From a checkpoint of a small transformer trained on Wikipedia.
Size: 14 layers, 6 heads of 64 (1 for keys and values), MLP 512 SwiGLU, 38.3M parameters.
Architecture: RMSNorm before each block, rotary positions, no biases in attention or MLP.
Training: a variant of Adam for these matrices, 777M tokens.
Each number is 200 + 30 x the weight over the matrix's rms, rounded and kept within 0 to 999. Layers, rows and columns count from 0.

# layer 10 MLP down, 384x512, rms 0.0897, rows 26-52, columns 0-255
182,190,256,226,237,225,224,186,215,240,190,192,224,162,170,206,204,208,268,211,207,212,229,150,254,216,206,211,171,247,165,209,183,170,179,225,206,207,218,201,232,224,256,258,181,215,191,193,230,207,172,223,209,223,174,219,157,201,195,230,207,216,174,164,193,222,220,228,175,201,188,230,206,254,159,258,233,172,203,127,167,218,218,165,193,202,215,151,214,219,191,259,238,197,214,185,209,178,205,210,185,210,174,197,226,179,203,202,215,224,220,178,194,217,232,147,220,219,225,233,183,146,183,171,217,201,204,203,214,165,219,234,211,211,215,231,179,156,241,128,162,225,209,188,153,212,284,181,217,189,189,201,172,213,217,214,190,233,238,177,207,183,190,173,220,227,250,159,225,171,193,205,154,185,224,253,182,233,210,239,206,178,182,192,206,189,191,165,204,205,213,249,249,213,159,212,202,176,192,237,204,167,219,206,214,179,229,219,152,220,179,168,229,206,148,254,185,203,180,203,202,189,233,189,185,208,157,186,172,215,202,180,195,165,203,242,176,215,156,244,254,157,200,165,182,200,176,238,163,209,187,251,112,203,238,193
239,201,140,195,149,196,175,233,192,209,197,243,200,185,220,209,172,204,241,193,181,224,174,221,162,195,182,231,171,177,222,204,208,166,176,204,219,182,217,186,233,181,173,232,231,187,235,206,245,165,193,248,235,150,148,194,175,214,224,196,229,218,191,208,223,189,152,249,220,185,180,210,194,241,145,144,213,220,199,162,136,157,185,205,175,189,195,228,246,192,210,186,217,189,196,244,243,206,196,264,202,186,184,256,203,175,174,176,217,217,245,197,234,122,162,180,197,226,194,175,212,237,196,191,219,176,213,176,196,218,217,211,181,214,306,170,219,180,221,203,190,202,207,193,226,185,227,238,156,211,203,194,255,183,198,230,142,217,223,187,180,202,183,188,150,230,190,241,189,183,195,240,224,176,214,234,213,171,225,229,178,241,133,206,234,193,243,198,197,179,201,203,229,240,198,213,229,203,171,205,205,196,249,246,174,181,146,193,198,175,217,212,151,200,248,203,187,201,193,169,209,219,151,199,232,233,180,169,179,203,147,182,193,212,184,233,191,256,191,187,209,192,231,199,221,225,200,197,236,217,196,176,240,176,206,240
183,233,190,240,198,183,139,248,164,163,186,191,207,228,260,212,193,223,199,248,140,194,209,160,212,211,239,238,171,189,201,186,172,221,175,157,221,248,236,167,243,230,230,189,165,222,237,205,162,216,205,228,167,214,174,187,168,186,199,163,185,213,181,201,202,159,206,202,229,228,149,242,218,180,209,217,189,195,214,146,191,202,202,266,137,181,192,219,217,200,227,210,245,183,167,237,174,208,173,181,191,211,210,250,207,263,193,144,217,253,241,239,269,220,222,178,209,173,181,195,213,216,228,215,196,159,243,174,185,174,172,165,215,258,182,238,167,186,222,196,230,219,238,179,162,150,183,237,229,180,213,232,203,203,208,197,269,202,168,125,180,221,164,177,224,199,143,196,161,130,205,154,269,204,125,244,260,210,186,171,185,196,181,239,234,228,156,197,169,223,160,138,167,143,201,223,161,180,240,106,147,210,178,181,244,225,138,199,203,132,205,243,183,168,153,177,227,213,188,244,203,180,227,195,249,200,162,197,231,190,201,204,225,256,247,196,229,180,186,184,200,205,226,192,208,217,218,196,178,198,224,198,224,225,221,167
144,221,257,214,175,204,206,243,190,195,187,219,167,224,191,225,224,212,195,185,203,213,202,170,190,210,234,192,232,172,216,195,208,221,213,148,164,238,195,195,202,155,187,197,219,214,149,172,252,146,218,225,227,189,162,170,158,225,197,179,169,246,164,239,207,179,199,174,205,203,227,217,159,194,160,229,202,223,237,268,203,156,294,168,175,156,228,222,202,213,183,208,194,252,219,188,231,181,237,201,161,195,222,177,198,207,146,199,186,186,248,169,205,227,210,215,204,283,220,212,155,180,154,246,196,279,208,168,174,243,187,244,223,220,258,184,208,153,224,185,208,247,237,198,199,231,211,183,226,209,166,185,198,182,196,202,244,202,220,171,171,223,234,196,255,180,195,184,162,154,202,194,167,181,157,173,243,171,150,236,218,169,209,181,222,214,173,259,213,178,183,177,188,192,216,217,179,172,180,172,148,176,228,220,218,198,200,202,181,259,203,236,208,187,226,199,183,188,206,255,207,216,199,125,202,148,246,201,210,206,198,166,163,197,172,233,197,163,203,161,169,178,202,249,204,261,204,186,237,277,168,163,211,156,193,199
243,174,248,194,133,204,214,175,255,240,224,178,204,214,154,218,181,162,184,191,168,227,194,214,155,203,173,226,232,137,175,206,227,205,183,163,213,172,168,154,200,222,175,214,144,202,253,183,202,173,154,168,212,215,130,205,188,235,193,239,266,223,197,201,226,218,210,178,240,168,168,187,197,201,175,167,232,198,199,215,235,178,181,165,206,173,194,155,222,174,207,160,249,195,235,184,207,217,210,218,159,156,190,195,247,188,193,188,234,159,193,263,199,122,215,223,213,225,162,239,113,206,169,206,215,212,166,208,227,226,185,203,224,143,230,229,194,216,195,189,188,187,133,176,208,211,213,176,172,222,217,200,179,219,146,267,253,202,194,184,219,169,173,177,214,238,207,209,221,167,181,207,224,223,194,177,233,252,171,219,150,175,219,240,228,159,249,185,185,258,114,211,224,231,171,193,275,188,179,208,155,272,153,179,249,169,249,121,158,245,204,198,231,196,204,225,243,216,220,231,192,181,165,230,247,165,104,200,181,181,198,195,208,171,170,195,224,227,171,196,194,212,185,241,176,211,222,140,174,199,155,193,191,236,188,194
239,231,187,198,210,206,252,204,223,178,233,221,200,212,214,143,211,215,209,159,142,199,205,196,276,217,161,231,209,181,181,162,138,187,166,170,172,211,227,219,186,182,196,188,196,195,146,211,226,160,212,209,200,179,192,215,195,207,205,186,204,209,245,201,155,214,200,177,199,176,213,195,181,162,216,187,175,199,202,191,177,199,190,237,212,235,180,275,153,207,117,147,184,226,202,179,209,212,182,176,176,150,205,222,154,235,187,184,199,194,227,160,158,199,206,243,164,221,219,204,203,166,222,154,204,175,225,193,173,153,216,172,204,155,206,160,230,190,237,210,193,201,226,184,217,212,196,200,207,202,145,209,214,211,226,205,256,221,212,187,196,185,175,197,234,227,239,229,161,215,200,219,182,196,184,199,180,222,165,150,270,160,197,174,237,177,192,180,185,203,196,207,216,174,184,190,189,165,172,162,194,174,225,231,245,232,194,143,174,215,187,241,215,226,209,215,240,174,202,189,188,195,222,176,219,193,205,190,150,217,233,215,171,202,196,152,188,177,193,190,129,204,135,212,218,177,137,180,154,159,202,201,147,185,233,199
156,213,160,215,181,226,143,190,174,156,196,206,181,166,215,198,170,177,226,175,248,161,145,210,201,182,200,159,213,254,214,181,197,247,200,199,195,213,240,190,208,214,224,209,162,216,235,189,210,235,224,227,190,189,171,240,268,199,202,164,212,192,210,173,211,155,166,180,175,207,215,228,162,189,212,178,187,232,183,210,230,257,199,194,222,148,204,194,191,233,233,198,183,186,181,222,203,205,195,168,270,219,211,206,168,198,226,193,181,212,148,188,163,226,201,217,230,141,184,198,234,180,195,178,197,185,224,172,177,182,196,170,187,151,237,189,253,212,197,196,209,205,193,188,166,214,153,222,195,210,175,222,215,190,215,191,259,192,221,176,181,204,197,194,219,149,176,209,245,195,163,208,234,244,221,169,194,192,193,210,181,233,195,130,206,210,154,189,196,226,171,181,195,220,178,182,165,250,158,163,204,180,175,218,229,227,230,215,158,170,199,258,205,210,172,157,196,224,158,200,154,278,168,211,215,222,223,167,184,162,218,284,275,214,213,177,266,184,276,246,184,176,215,177,211,164,167,221,160,182,207,185,173,193,147,258
194,214,208,221,186,148,223,199,198,229,206,174,232,196,206,169,171,210,164,194,150,210,195,222,171,206,195,182,192,194,195,191,149,184,199,247,235,261,189,191,180,163,213,206,184,189,167,176,193,206,270,220,211,161,173,188,177,223,199,208,169,213,218,135,228,216,209,179,195,92,248,148,164,185,216,207,177,181,184,199,155,176,214,143,202,241,184,207,212,192,191,210,227,216,197,198,218,212,202,206,236,183,239,205,181,201,215,205,193,180,157,168,227,155,210,172,228,207,246,211,206,172,246,223,172,203,175,128,165,220,220,162,158,214,260,187,239,214,213,208,187,195,220,200,185,192,224,181,179,179,168,210,229,188,220,238,222,144,177,165,198,205,210,232,240,226,156,174,169,181,163,224,166,232,316,212,196,270,201,169,209,202,185,210,229,220,179,230,255,224,235,108,179,219,168,191,217,238,245,258,165,214,183,172,270,138,205,195,225,229,207,223,186,217,220,166,188,193,190,216,167,125,226,219,221,147,189,200,193,203,205,200,241,206,197,194,209,189,220,184,223,228,226,231,219,183,186,201,233,204,230,196,242,211,184,169
212,174,208,149,193,198,153,169,176,142,189,186,196,202,182,199,202,194,173,226,194,177,159,134,184,210,149,201,228,243,204,200,173,213,237,211,207,234,202,214,188,228,185,213,145,184,180,203,158,244,221,228,219,214,176,153,120,219,208,221,183,185,236,209,219,236,227,159,242,196,161,226,212,189,140,229,213,176,153,170,204,164,160,201,164,182,176,205,205,171,165,226,191,176,183,206,247,187,187,178,213,200,133,209,163,200,203,190,220,155,198,178,226,172,245,178,202,166,179,225,198,189,214,203,234,209,212,170,234,208,180,220,184,204,197,180,223,159,192,233,200,225,121,204,179,189,180,185,216,243,197,172,158,228,240,209,199,188,134,206,205,206,227,176,170,190,160,224,151,228,162,235,239,198,212,129,232,209,210,203,177,190,228,204,137,118,174,163,224,198,245,216,190,236,215,220,201,209,206,167,223,225,221,189,204,182,167,202,187,220,210,234,194,212,188,199,170,249,215,216,237,235,196,210,169,147,218,181,205,191,185,200,184,197,207,194,231,207,189,178,222,189,166,232,209,151,227,191,180,230,203,194,200,147,204,201
235,211,246,177,260,223,264,213,210,206,216,242,200,155,265,236,189,200,198,100,224,216,186,171,201,170,220,197,222,259,184,188,204,190,225,172,159,165,196,157,207,232,217,238,202,175,209,184,202,247,176,202,228,192,187,170,213,195,192,161,194,232,183,133,203,228,176,194,202,216,224,229,158,212,191,170,178,198,195,242,156,194,196,179,140,179,203,234,198,141,214,165,212,242,244,224,210,195,198,249,205,205,141,174,224,177,176,204,181,193,150,241,226,159,188,176,192,171,227,180,189,240,193,172,139,196,239,193,205,238,151,204,165,137,203,162,143,178,172,178,210,189,149,234,169,190,170,196,178,199,193,212,261,201,209,227,218,185,208,225,229,148,195,139,200,238,236,197,170,247,203,183,203,267,174,202,161,228,203,282,156,203,147,224,185,144,213,201,197,195,190,242,227,169,245,207,219,229,211,184,185,183,218,150,209,212,265,170,270,207,211,250,198,212,210,192,192,190,194,222,108,193,187,222,222,189,178,221,213,207,179,245,245,247,217,237,253,272,180,147,251,192,255,224,250,179,165,227,207,263,151,200,185,151,241,169
210,181,172,212,201,258,185,164,217,181,227,135,185,200,177,167,184,245,232,235,225,217,237,194,215,196,185,213,185,181,201,221,181,191,195,152,169,223,220,227,213,244,205,164,138,148,256,241,203,161,169,199,254,174,229,211,168,258,185,211,181,216,165,154,222,220,234,179,228,206,203,143,199,214,202,209,179,185,164,205,189,185,188,196,157,166,156,228,197,241,188,200,207,233,206,184,224,166,172,173,238,238,234,180,136,191,204,223,211,229,196,180,130,221,212,214,219,136,194,194,185,170,210,225,220,143,228,254,217,238,205,242,118,187,178,173,256,212,214,211,222,165,201,205,180,197,141,213,204,242,218,177,180,186,176,236,162,189,199,213,257,220,226,179,179,242,169,234,186,214,231,209,221,145,257,192,218,188,250,218,257,205,212,153,201,232,223,203,262,201,237,188,212,213,180,200,197,187,250,176,222,169,183,232,132,176,151,210,162,198,184,209,200,181,216,178,232,233,210,170,210,199,178,183,193,212,200,210,163,202,213,201,222,212,227,179,162,190,178,252,244,208,175,241,170,191,233,225,216,176,171,197,170,177,226,170
209,227,117,251,172,166,226,146,208,167,238,208,156,172,187,198,153,200,213,207,212,211,223,158,189,202,212,196,202,168,252,201,249,205,179,194,235,173,166,173,234,262,197,187,157,134,251,251,181,127,180,200,182,215,191,211,192,186,213,223,193,201,212,215,217,225,202,225,216,187,176,224,193,179,200,170,227,149,172,192,244,149,235,209,229,199,239,217,215,168,228,176,257,179,207,209,250,162,178,212,251,223,212,165,243,157,242,147,257,198,221,224,199,170,221,181,193,179,189,156,219,196,207,188,199,180,188,253,196,186,213,214,216,172,219,185,221,196,175,254,189,216,211,165,179,200,214,187,182,199,207,196,153,236,201,189,207,225,196,218,204,232,244,209,196,212,195,220,167,183,245,217,166,202,183,213,223,204,258,197,157,219,221,189,181,180,217,168,215,185,190,192,254,167,160,240,164,183,249,200,151,183,215,193,219,229,210,151,152,195,209,175,191,212,267,198,221,206,206,158,187,207,240,150,155,266,196,188,205,160,199,221,238,147,144,193,196,249,203,187,171,157,177,133,184,249,211,232,216,181,186,186,226,270,192,207
138,168,202,170,189,129,186,212,193,193,151,188,215,222,215,215,171,219,226,227,247,234,235,207,223,229,195,203,232,163,191,215,175,226,160,194,204,163,200,224,221,193,179,200,182,182,165,212,215,219,272,206,221,231,180,229,212,233,203,209,208,247,180,210,179,185,196,163,202,163,177,215,190,161,216,138,158,226,229,165,198,169,145,156,190,179,195,200,227,183,177,226,246,251,214,217,205,184,273,227,227,178,245,164,164,239,195,197,159,202,266,210,217,228,207,187,187,243,286,206,192,200,165,211,213,244,186,217,166,186,240,188,219,251,215,211,148,195,144,197,194,210,166,247,203,193,189,177,235,198,185,177,233,151,217,196,247,185,181,233,156,196,215,211,194,201,244,243,242,238,244,210,199,183,108,170,184,187,124,201,191,168,198,114,209,215,171,233,244,195,158,167,210,174,246,154,208,183,164,199,181,185,162,195,251,212,190,181,237,229,201,189,226,235,163,157,209,202,167,233,275,221,209,186,187,245,233,203,228,191,200,216,192,198,210,229,191,184,200,196,214,242,168,120,189,201,176,155,207,174,220,208,212,126,202,208
224,217,226,201,181,188,171,211,218,170,207,192,198,167,179,223,191,240,176,191,216,174,184,181,149,201,189,168,170,257,188,199,191,218,192,215,169,186,193,201,204,227,215,174,178,217,148,208,157,202,228,162,176,210,200,256,265,213,187,193,202,143,208,175,228,152,254,185,248,216,165,165,203,192,167,176,191,184,192,256,224,197,168,205,225,219,162,207,169,201,149,172,217,193,214,155,166,190,232,204,217,176,194,228,168,187,189,241,256,194,225,190,235,157,228,149,192,214,193,173,191,208,170,251,213,216,134,184,215,165,207,225,186,169,215,186,186,227,190,204,159,210,189,169,161,185,217,210,182,247,205,188,246,148,241,242,211,182,225,219,191,235,208,175,237,186,170,198,165,204,189,231,157,202,157,169,256,205,166,152,207,186,195,152,195,240,185,215,197,184,131,230,166,200,233,207,154,194,202,213,259,191,218,222,228,229,204,183,193,224,179,127,210,213,206,201,161,215,210,233,171,158,143,185,212,207,206,160,258,174,199,220,179,240,205,294,201,171,197,211,231,187,231,160,201,237,251,254,190,195,152,200,137,251,193,228
235,238,200,235,185,206,184,217,203,224,184,224,186,254,258,169,166,195,190,202,197,206,265,217,223,180,206,213,185,157,201,210,158,180,222,167,246,175,219,191,202,233,214,197,164,193,223,210,211,240,233,182,171,189,250,245,167,205,160,192,223,202,194,199,231,217,231,187,205,189,189,211,192,227,165,205,196,246,217,246,180,207,214,201,169,187,175,159,254,256,188,201,149,195,152,189,178,178,202,219,227,191,208,219,193,177,188,207,203,194,258,149,203,146,202,214,217,164,199,230,186,230,223,214,235,154,215,175,185,283,239,244,201,205,205,149,162,157,200,220,197,207,245,240,224,200,204,222,140,190,182,221,186,200,184,201,191,218,191,176,197,204,166,217,235,155,204,199,195,252,214,197,228,184,175,204,225,255,229,203,247,193,216,243,211,244,226,197,185,197,264,262,195,191,192,172,180,235,200,196,151,213,205,164,230,150,219,183,191,216,232,237,192,172,169,178,190,254,257,293,201,151,171,227,238,179,168,195,163,165,137,210,159,198,230,168,196,190,192,184,207,209,242,201,208,221,232,190,230,218,189,201,262,150,190,213
175,184,211,204,188,191,201,141,206,194,211,246,201,217,190,211,191,179,212,184,184,204,227,129,182,193,184,240,211,213,258,160,200,200,196,130,230,197,197,215,223,234,213,136,202,185,189,238,228,157,170,184,231,223,184,175,209,197,275,192,199,173,218,178,250,234,231,200,166,129,220,219,182,163,184,190,236,197,207,183,241,186,191,195,224,167,190,161,230,194,199,215,218,215,157,245,185,177,231,200,277,125,229,216,217,178,156,215,141,179,209,194,229,193,136,155,247,210,187,200,202,179,167,213,183,191,194,219,166,215,252,207,227,205,210,187,201,195,202,183,274,240,216,276,132,217,208,212,156,225,219,187,186,216,215,230,194,176,204,200,187,162,199,212,201,184,165,206,146,194,185,193,281,140,211,175,206,191,219,192,163,241,168,222,213,197,157,177,250,200,188,177,212,151,184,160,172,162,176,115,204,247,163,216,201,247,219,203,244,159,185,187,262,197,236,190,192,179,204,239,223,198,226,193,216,216,179,174,213,198,195,243,200,239,186,186,212,200,178,233,219,212,215,189,159,197,146,231,203,218,165,188,218,207,181,187
178,154,219,180,222,197,172,224,193,230,190,229,192,198,199,161,196,186,208,229,223,190,229,176,260,207,207,231,211,244,210,161,192,182,196,271,210,207,223,215,173,233,200,196,193,228,230,199,166,212,187,166,154,216,196,194,159,192,219,179,223,124,213,198,184,215,256,219,190,223,227,146,215,184,164,223,191,186,143,213,238,203,167,176,164,214,207,233,193,184,198,169,243,192,201,167,238,215,220,209,220,204,231,198,187,239,172,228,175,208,164,152,149,193,200,212,159,207,219,206,185,176,200,219,175,226,165,227,253,242,158,203,202,150,237,184,181,184,183,210,178,154,189,199,155,184,201,189,222,140,158,187,188,180,203,212,181,168,198,166,231,211,186,248,187,190,161,202,229,193,181,195,225,231,175,235,191,175,207,158,224,223,202,178,170,211,165,178,164,195,199,220,183,219,168,168,217,215,148,192,236,216,178,159,169,235,198,252,198,181,182,195,206,221,202,178,162,229,200,126,196,147,217,229,157,205,183,233,209,186,178,221,236,191,214,180,148,195,123,199,170,211,171,194,211,177,248,169,198,167,245,163,196,248,203,239
221,170,203,203,201,210,182,208,191,152,208,176,208,199,252,149,199,244,190,215,216,193,237,193,143,220,175,190,178,157,219,148,162,241,178,201,173,176,187,255,190,200,223,227,163,186,210,226,177,201,198,185,194,187,212,184,257,192,165,215,224,167,195,203,174,192,150,165,200,228,219,173,169,176,231,191,149,214,199,186,214,183,191,181,175,221,166,197,131,173,194,201,179,183,163,224,151,207,194,185,235,195,170,202,201,205,196,211,160,227,176,201,208,207,156,209,165,214,194,239,184,187,218,204,217,174,203,253,248,162,236,234,220,196,152,189,151,125,169,223,232,148,202,228,205,210,188,177,192,201,209,182,187,156,197,174,201,177,193,216,168,179,202,160,168,221,179,252,194,234,185,217,224,205,227,243,179,172,166,211,175,166,173,191,200,188,193,166,129,172,182,186,160,134,180,251,153,188,190,219,251,189,178,146,148,180,211,238,208,191,188,189,207,195,174,172,226,208,193,181,180,178,190,193,238,177,162,187,241,153,168,211,208,223,182,221,171,205,188,240,181,233,203,191,211,214,169,194,190,210,186,201,167,180,207,155
224,189,193,229,177,198,139,142,182,182,172,169,166,245,232,177,205,224,241,199,194,155,176,202,210,159,203,225,233,174,224,191,187,194,171,203,247,214,153,201,188,222,168,217,190,256,171,183,224,258,173,175,202,219,217,184,196,245,221,146,234,191,168,213,208,168,141,185,207,201,238,254,206,191,194,256,211,207,190,193,181,191,224,224,185,191,202,222,235,229,212,203,266,197,241,159,211,235,198,171,199,203,152,238,202,203,203,179,226,177,195,167,136,252,209,205,184,171,196,142,211,187,250,214,217,170,224,197,170,219,187,205,236,182,175,193,202,214,117,193,148,178,158,163,219,251,207,201,138,193,259,219,140,205,240,158,225,224,215,241,231,241,217,156,204,198,183,187,206,234,175,177,196,219,224,174,190,193,188,204,207,232,168,225,234,199,210,242,204,207,218,213,224,238,203,212,204,260,224,174,206,203,218,185,223,194,176,151,178,197,203,204,218,197,230,216,198,179,226,209,179,200,218,160,184,172,248,191,201,211,226,247,144,172,218,247,181,197,165,180,142,192,236,160,153,174,184,214,241,202,207,150,225,138,198,212
171,154,236,170,196,197,184,209,212,173,232,215,215,240,274,204,211,201,210,191,204,207,200,164,216,194,201,204,166,188,197,180,151,219,190,165,187,215,206,209,223,211,205,180,197,183,219,192,192,168,207,231,251,215,224,191,209,192,248,203,191,183,200,169,214,243,231,215,150,174,149,212,193,211,282,199,197,164,201,168,203,201,205,202,232,146,202,179,197,204,174,202,194,174,231,208,220,186,204,219,188,211,249,172,170,219,239,218,187,235,192,232,193,197,243,183,197,131,164,179,214,198,229,179,226,263,187,238,151,208,199,215,182,182,210,232,138,194,224,215,182,229,174,180,204,203,174,253,176,170,244,146,220,156,154,217,250,215,227,208,169,196,187,209,163,184,140,248,211,194,170,173,213,161,216,278,164,158,207,222,146,222,218,178,197,211,269,216,171,205,149,174,187,234,217,153,185,213,172,163,188,230,213,215,247,213,221,229,217,165,198,172,219,187,168,207,170,175,174,183,198,215,250,179,227,191,190,205,177,142,190,231,186,234,244,158,207,243,209,223,160,190,240,145,201,217,217,204,185,192,212,189,168,182,195,220
171,153,186,181,166,249,197,225,203,234,219,165,168,245,170,274,235,187,139,221,188,202,171,233,219,150,182,203,218,203,146,200,191,212,171,236,142,250,246,182,243,224,227,219,177,238,199,166,155,235,204,226,161,216,189,248,164,197,191,199,178,190,164,198,196,161,202,204,139,223,216,198,190,190,236,193,227,189,210,161,156,197,223,133,172,158,207,210,158,191,209,163,218,167,208,181,163,184,207,264,223,176,169,157,235,173,149,180,217,187,212,196,210,174,217,210,216,231,206,216,172,146,191,184,203,220,166,214,264,163,227,214,181,188,200,203,242,170,212,205,211,189,244,204,247,200,175,150,178,195,227,170,179,223,149,205,188,211,207,260,266,176,209,199,140,208,204,195,187,188,195,199,186,286,218,208,216,166,194,219,166,186,251,152,206,190,213,194,184,197,189,197,205,179,270,175,148,209,231,209,222,151,172,166,213,170,169,172,171,217,174,148,172,150,191,168,217,220,178,159,202,181,237,187,223,219,166,186,198,196,212,180,209,177,215,194,174,187,201,287,240,218,160,210,194,243,172,176,147,159,215,224,211,208,258,189
135,210,210,204,239,205,202,192,207,184,206,186,188,224,176,200,192,164,244,203,223,131,169,173,152,198,180,231,174,226,203,222,219,209,240,195,193,174,183,204,238,181,251,173,206,168,252,171,244,218,200,153,211,171,198,214,243,204,212,174,160,153,174,223,229,180,179,131,178,173,182,181,158,250,190,156,201,144,197,152,214,246,275,203,183,216,214,154,220,216,168,151,210,206,220,167,249,165,231,221,185,182,136,180,154,231,112,185,186,242,243,230,163,207,189,212,177,200,173,223,210,158,230,197,229,186,165,212,221,190,213,172,221,135,208,189,202,255,225,168,191,187,207,154,213,189,124,190,209,162,210,231,220,185,193,160,158,154,206,129,209,151,216,185,217,139,172,211,159,200,135,246,239,169,161,185,178,204,197,169,147,174,179,182,188,259,176,160,207,180,174,211,204,220,209,228,173,213,239,236,191,219,211,165,196,164,184,215,207,216,198,206,169,240,278,220,189,187,196,191,147,170,210,226,213,202,213,232,171,175,231,158,214,244,180,275,175,161,253,193,231,246,224,235,160,251,185,176,205,192,262,223,222,282,226,178
189,186,197,191,154,137,191,241,153,201,192,245,222,220,170,206,183,131,182,230,188,165,219,138,256,187,173,202,218,214,252,235,249,186,138,188,259,186,209,169,200,223,198,223,151,220,204,167,177,197,204,182,193,186,139,187,226,209,240,164,224,225,193,170,188,238,197,208,200,224,200,195,188,183,166,231,191,209,211,235,171,265,264,213,211,150,199,224,183,177,178,186,197,218,153,160,174,203,214,222,206,180,172,192,164,194,217,147,172,186,217,197,236,189,192,182,196,180,193,216,244,188,238,215,196,213,221,194,200,266,186,200,270,207,172,244,181,177,244,221,209,260,263,201,193,209,203,216,216,185,229,171,251,190,203,200,193,170,208,186,157,219,161,184,186,189,207,232,200,189,195,195,243,244,149,203,235,207,218,197,159,150,253,182,248,177,222,230,225,219,204,212,143,198,177,205,237,212,231,204,187,227,209,211,199,254,190,158,218,204,233,269,206,198,191,212,207,214,213,181,196,172,194,210,217,216,159,193,159,181,198,193,208,231,216,255,188,234,145,164,137,199,154,222,204,229,264,211,254,181,224,196,214,177,176,242
160,202,191,168,133,234,171,177,187,227,231,142,153,220,229,177,221,198,196,191,230,200,203,183,163,152,211,235,207,166,184,181,194,206,242,196,195,216,188,195,203,179,218,190,212,183,200,160,147,181,182,229,197,181,215,260,209,179,205,235,220,215,218,248,193,181,231,234,178,228,191,184,160,171,227,144,187,165,132,197,227,179,161,177,222,207,141,198,189,258,231,149,225,195,261,144,194,178,206,202,243,188,186,210,148,152,213,195,282,180,221,217,191,180,239,174,254,251,200,214,176,182,239,178,209,151,153,199,161,187,137,263,134,158,183,217,235,204,95,223,235,182,211,137,198,200,153,237,191,145,216,180,206,217,121,205,188,211,256,223,236,269,175,182,207,228,133,183,211,212,196,180,210,183,195,165,249,135,275,163,188,168,173,207,181,258,242,188,197,236,279,219,176,200,193,172,207,183,187,181,219,228,207,234,219,171,210,189,182,231,212,220,161,202,168,227,157,241,225,155,167,216,182,185,181,187,184,241,208,205,188,238,227,221,182,188,176,239,209,241,178,214,120,194,166,235,186,186,178,186,200,211,184,204,198,302
216,199,182,209,254,253,189,182,174,202,206,197,167,205,127,227,180,273,182,234,198,235,217,221,195,223,202,170,161,270,203,149,183,215,202,196,197,173,177,176,175,184,245,195,176,210,165,161,175,219,190,189,208,200,190,228,196,219,173,175,207,253,147,212,163,222,230,150,204,214,222,256,197,230,209,258,210,241,227,221,215,189,236,177,197,195,161,176,231,256,205,212,231,184,210,215,233,179,173,225,242,209,204,194,220,170,160,170,230,230,152,194,165,206,171,201,184,225,160,205,182,220,252,200,182,220,201,170,228,169,169,243,206,211,166,187,205,214,237,192,258,203,179,269,233,211,227,206,185,159,207,163,201,214,190,251,198,170,174,218,220,199,217,161,206,207,201,226,188,164,209,183,161,177,157,228,194,153,218,173,132,257,176,235,221,215,177,179,170,204,236,183,159,173,184,172,119,191,205,179,181,197,183,244,205,248,233,190,222,206,196,185,204,216,177,196,209,246,173,282,180,209,206,197,181,228,222,173,163,198,148,185,230,165,202,242,226,155,221,222,221,164,262,222,205,207,156,212,146,216,216,162,216,218,197,191
205,215,201,242,203,228,182,168,242,215,212,209,202,223,236,178,242,186,216,207,202,192,168,237,201,210,170,198,206,213,194,179,193,200,212,186,196,191,200,173,210,219,205,199,232,232,129,149,209,200,178,209,238,241,170,167,170,165,180,219,190,221,168,176,204,231,174,188,197,165,190,206,199,163,185,184,170,179,245,234,172,180,231,194,220,215,162,221,224,178,160,216,202,203,236,178,214,200,190,176,231,196,209,209,186,189,194,208,157,218,214,197,252,214,204,157,249,173,201,191,152,208,165,200,214,200,194,179,195,210,236,181,172,237,233,219,189,241,184,176,201,250,127,211,184,201,255,231,166,206,199,228,250,240,199,205,210,206,146,195,198,131,221,187,206,173,261,223,200,160,173,210,154,187,167,170,216,219,203,199,184,174,168,228,233,273,239,225,157,201,230,196,181,214,263,208,206,242,212,204,156,226,179,177,209,193,164,204,191,198,209,164,192,202,260,185,259,173,216,210,255,206,181,191,157,221,242,209,287,192,212,192,194,159,173,211,212,216,235,183,183,228,191,178,201,177,244,175,190,240,206,171,208,171,210,176
238,173,189,173,175,220,219,252,176,202,227,170,168,203,205,182,224,227,188,195,178,135,198,189,205,199,169,214,217,164,157,203,186,234,222,183,179,193,184,207,218,239,222,221,164,209,166,224,185,200,229,150,194,206,153,188,235,185,188,204,190,212,213,178,172,194,209,195,174,144,205,202,176,233,206,191,171,210,159,200,221,177,155,194,225,208,212,180,213,214,182,254,201,207,222,166,166,220,223,198,138,217,226,261,160,221,248,217,202,164,188,190,188,209,235,219,179,214,217,172,180,202,219,197,234,235,183,217,192,178,191,148,261,164,178,178,238,215,181,221,186,215,193,270,164,197,221,191,180,218,161,242,158,253,203,208,192,208,201,160,193,216,250,174,187,218,235,174,238,137,210,204,128,187,216,185,219,220,144,191,202,200,209,188,181,265,186,174,215,196,200,228,210,158,194,192,210,215,230,201,177,185,236,229,193,150,177,110,170,211,201,192,206,216,215,239,191,181,158,196,223,209,215,170,125,229,196,168,164,215,238,161,192,210,214,266,169,171,200,221,215,193,195,158,215,201,202,170,165,219,187,215,181,213,215,190